config = dict(
    d_model=128,
    n_head=2,
    n_kv_head=2,
    head_dim=64,
    rope_base=10000.0,
    parallel_block=False,
    init_std_down=0.0,
    beta1=0.9,
    schedule='wsd',
    decay_shape='linear',
)
Each number is 500 + 40 x the weight over its row's rms, rounded and kept within 0 to 999. Layers, rows and columns count from 0. Numbers have three digits each. The size before them is the row's rms in percent of the matrix's.

# up: layer 9 MLP up, 512x128, rms 0.156, rows 508-511, columns 0-63
# down: layer 9 MLP down (transposed), 512x128, rms 0.154, rows 508-511, columns 0-63
up508 114:496491527437519525522496527476492453542571455530509450554572460387484456558506574529459468398530455500517520491570504464521515524524492484474439409567469458421535503488496419546496463571467506
down508 116:481490473582569493445494479430507481500546589537501514482489558413525491480527492472531551519498494479446480405526573429510516516492442524582502447545513491481469509524445458518529511457456515
up509 109:508442472446512488538522514498561526499546456479427522455572476458577505515504471456493477509499500470430436512490507449468501454490456495509438471504515513488448505550513483412517450452469531
down509 110:541557453484493462543501516469477536463515425561503524491464475517462475504514445465452519430453543509532499551506512488528493452545435495459522472449556582543427511524524556510546494463518415
up510 090:537425521515513446470540495534563477513475474540486514482426524532563562483538547488514438536509508432458552500439511411466509529549518495519412420546509406518511495503490478542521488565542466
down510 098:443539469408478529477438500436489547462466576422514508538466486445563439532519541452511521491420457560442525487529511531570519511464423486435586511508457505532494489514503513581476487475491558
up511 101:486447508479547520521503503562473469526467543515560514531480524488492472517502562532463494549494502474528563502501480444524443507519442509472426496593491504499495458517448493498391422419546506
down511 101:546508522507469539563461463445492463544527485515510522481516446500456476542434459546481444510477505418415461539501480457519541473517549451544550502502457489538458527441465450472610493547526453